python train.py --num_attention_heads=3 --num_key_value_heads=1 --intermediate_size=1536 --hidden_act="swiglu" --norm_place="pre" --rope_theta=10000.0 --bias="none" --init_std_down=0.0 --learning_rate=0.0101 --weight_decay=0.05 --warmup_steps=83 --schedule="wsd" --max_seq_len=1024 --max_steps=2230
Each number is 128 + 24 x the weight over its row's rms, rounded and kept within 0 to 255. Layers, rows and columns count from 0. Numbers have three digits each. The size before them is the row's rms in percent of the matrix's.

# q: layer 5 attention query, 384x384, rms 0.232, rows 54-63,182-191,309-318, columns 256-319
# k: layer 5 attention key, 128x384, rms 0.215, rows 53-62, columns 256-319
q309 085:158114165163143110108145150152085137125148139120121151096132139123143117141118070105116102060070103127159113151169142175161146155125136138140104098122110129089109156086129125140085128084123104
k53 109:126129089140143162128084152141141145100113175099075131154111184131117128140124115141107151093129085107123133126167142126144114127123126134166167127146155079085138139154135121160116125089125123
q54 119:086173102144166130097140147114096113132140122117123152159086117117104151173131155148148123092105144099142134106131157146178155147127099118139125137149133145128137149141111123121096179132078121
q182 100:116152094126138089090123130134105112151087148120139200140107118117129122169133137145187092122103102093120171088090165122139147110133131162161156127127103135118185135132082125110118164123098146
q310 084:149149121131140154108129110141097085141121076119135161103117129129127116135167138099144076131136092133113115135109183138124122090130146139139158161152133133142157135101125180150156146121131103
k54 113:124167120177103154095122154143115120126149142148126125106112097133126120121137118098133100110101129105141109159163099153133096103089125131167123117154142122122110145177151120132132099134134133
q55 127:158171150088150122136103133076131166104119125136103107137163133143120142154124109133117110133149154140107123142092107155142128134117135128071116111110117113104128111137159170127134129116130189
q183 113:148148167094131126126157120128148121104111109113162157158165158142126139156118095125114105156153143095120182175147125105098152172138084158089122083101119081084103102102108150130138101123105164
q311 103:101099144144157110127122105133141133155127176132172123099164106111119159112128087128121182131080113142122148132148149147128176112167119120106140123141129130084089160159095110171126120155156117
k55 113:133129181150168125133108170071133123145140121113177091117102146165106109106114111159119111064126157141076089128075151088112133132116158156123140116123137154137172078131161098131126128193155124
q56 121:090139136106145112123121135097164113149129125117115104088101114176146127159138149186108144117144105137154119095138161163119139142144133134129118157145127138122115114164144087090144133130139108
q184 092:115094090111155089164129124083129139156152139123116110129125114126123166141172135167125168138121120131129129124134151119103168110143140152143112135086132099136139129182058120175123125117141128
q312 097:137114117117117123105149065138129168123156119169115105088132143129093111130137131167148139117124169118095066158143100118135132131120098151114088109116129139095122146104101119095100099105096133
k56 115:146150100097159149123107120135151160127140111110092122172153099143119170145075109114122147081133103108109162121093127136133134127120102106144142138143162131109124109170098146115167135146147096
q57 113:168118141104175119145117149123125117187149123110144149143105144132111099130111163146158082114101114127083124103118105128153107101099117129140098184085118129107138109107115141123151143141133172
q185 106:195187112116163124192118159138110114141117106148117114092141151113129131121118158139093126131125111115116119151110156103142088116121144080133128106126138153100169161118160151106142128116112161
q313 102:158137125135160102173124137093136111103146121142152176163128177126113132101133131138149083117146118118115165126135140103142110122109099125168118134127098156124148124106101135167168117115172146
k57 106:102110116104177116128170108148131138106177108124163137176123112158136134144111109086060144098101088110122121113100114174152112130159096136149088135071127119129122113125126133147140115160119112
q58 123:128157102137124132121152151123162179112159127093107175141127128136120143144167132129106134118145110108144084142127121120136145101119142126170096106106096145138148130110099152108123121138157129
q186 103:128123154122095119106131159093147178138136135164143165141158140092115149126099153056107103097139102150117152139148112135095145130168112137135104110090164161125160108096099137143114098152118130
q314 101:139153138112152120138131104141153109139152143125132149134141147126104126138093139123125093157151125112110146080150097111134158190132154151145101143140154166117133148118164136116090096112107143
k58 117:116123079149162138147117117137110135135131138113101154144131111134161108098135113127127152121114126105159087142163158097124064094113117096139116123128117093092163154135158140115131144097163171
q59 108:157145157100123086139153113119122126128133102179136122095111110142167113125142117154146103148112079145118143126121083137135111135080131165100139166115161121069105113118149143103115152131160125
q187 100:139111150155123089122087169095159103132136163123154141131134067141160137123137141155128090113139125171131127113142114132112154135120125164109151128134119151102066180125171134139153080139122128
q315 102:117128142123175108093116097111090186098122146136130117143119067134067110101127110124107102167103093125116134105107118085161082123092155080101114103160184129146137158139138145135156122100141131
k59 116:147123169097125116118113120145154146134123141143156144115107129122137131101149139089124131105073116146126144135138126078153115125122175095118133122088110113125112131109114151162129144149132134
q60 120:127144098121156142169061144129167115114176111140156128127119091122133101124151118149088124136143121155104118125143125134147151187133103120138158117127098132122123108090127141116155145158159115
q188 107:157109171106149115162093143117149144115118164150150128150116131119114149107138126150151117144168137081121112124100138149159125180128117143170139104137116122150146109072114144118170129139144129
q316 097:123099115092145128104166138122141157094165124068139141156109123082120087148182107141142103109141127107086109113097146100153129108118136137153150123127114121165119088106148109140180109152098113
k60 110:116128161110176127152098120076127127123101074129142117127116150132110169144129137135086137111105147137133118114077110142148122122164117122134153181117107112125109085134092171124158118152121104
q61 106:134107131108148136090143148141119089182152096105101171066124094126115125135128143106101138136158122158117118150124130091100100154162103107119170153108104108099118100138115152118150119097111120
q189 096:130094112105083092179111108157133076171128109131106141099118120133156097128106136118141107117146122149093119135095112141083091195154132117149161140102136142101150111146141149091125127114082078
q317 101:131074133155118101156107117133156140085104136117135147109162090165093107133084127109111135114135129142093095093146145125142098159107137142135171115129118076127160125120141114121131084102135152
k61 100:081115137155126127126132117110124104091133131145121169095119090109124105145178096145131165116143143123144117112147138127146118105128156130108107139167101070139114098154112159147153186184139188
q62 125:172125136129149135125168126162097165102133155103120116143132099129092148141129134121146109150155136147144103089130152135129157101135138135143111149095140159083128119134136151141104141102191080
q190 107:143138117099116115142165126153146160120122170145089117135149153144128140141131114180090133105104101137143134107097135148104136109125150150136123160088121137105146109121130090124163077118131103
q318 120:129170108128124109084165120102118150150151139180127093145155131090096143102128118150122119125133139123116087131146107163145146107117122131087118123115177127129101138169117101133119156076145134
k62 116:102153118094118134135114160158112131095140121135114126157144145063113156158133142119130110132139161103147126100146154143115111103113124139134087101114129120116117138172127135143179100117151115
q63 122:135155113151120119116137161085097070136113098095142128164123131146134105167111175142122152140125147184157142148118103187143126140168105110104119134158092117087102110087100144112153139131135140
q191 103:127151162117126144141152108125124131155125092138103158139138132155145138123153147114139156093130139112169145138094123131114141150179112089112110176128078115157086148157099130125155129111158110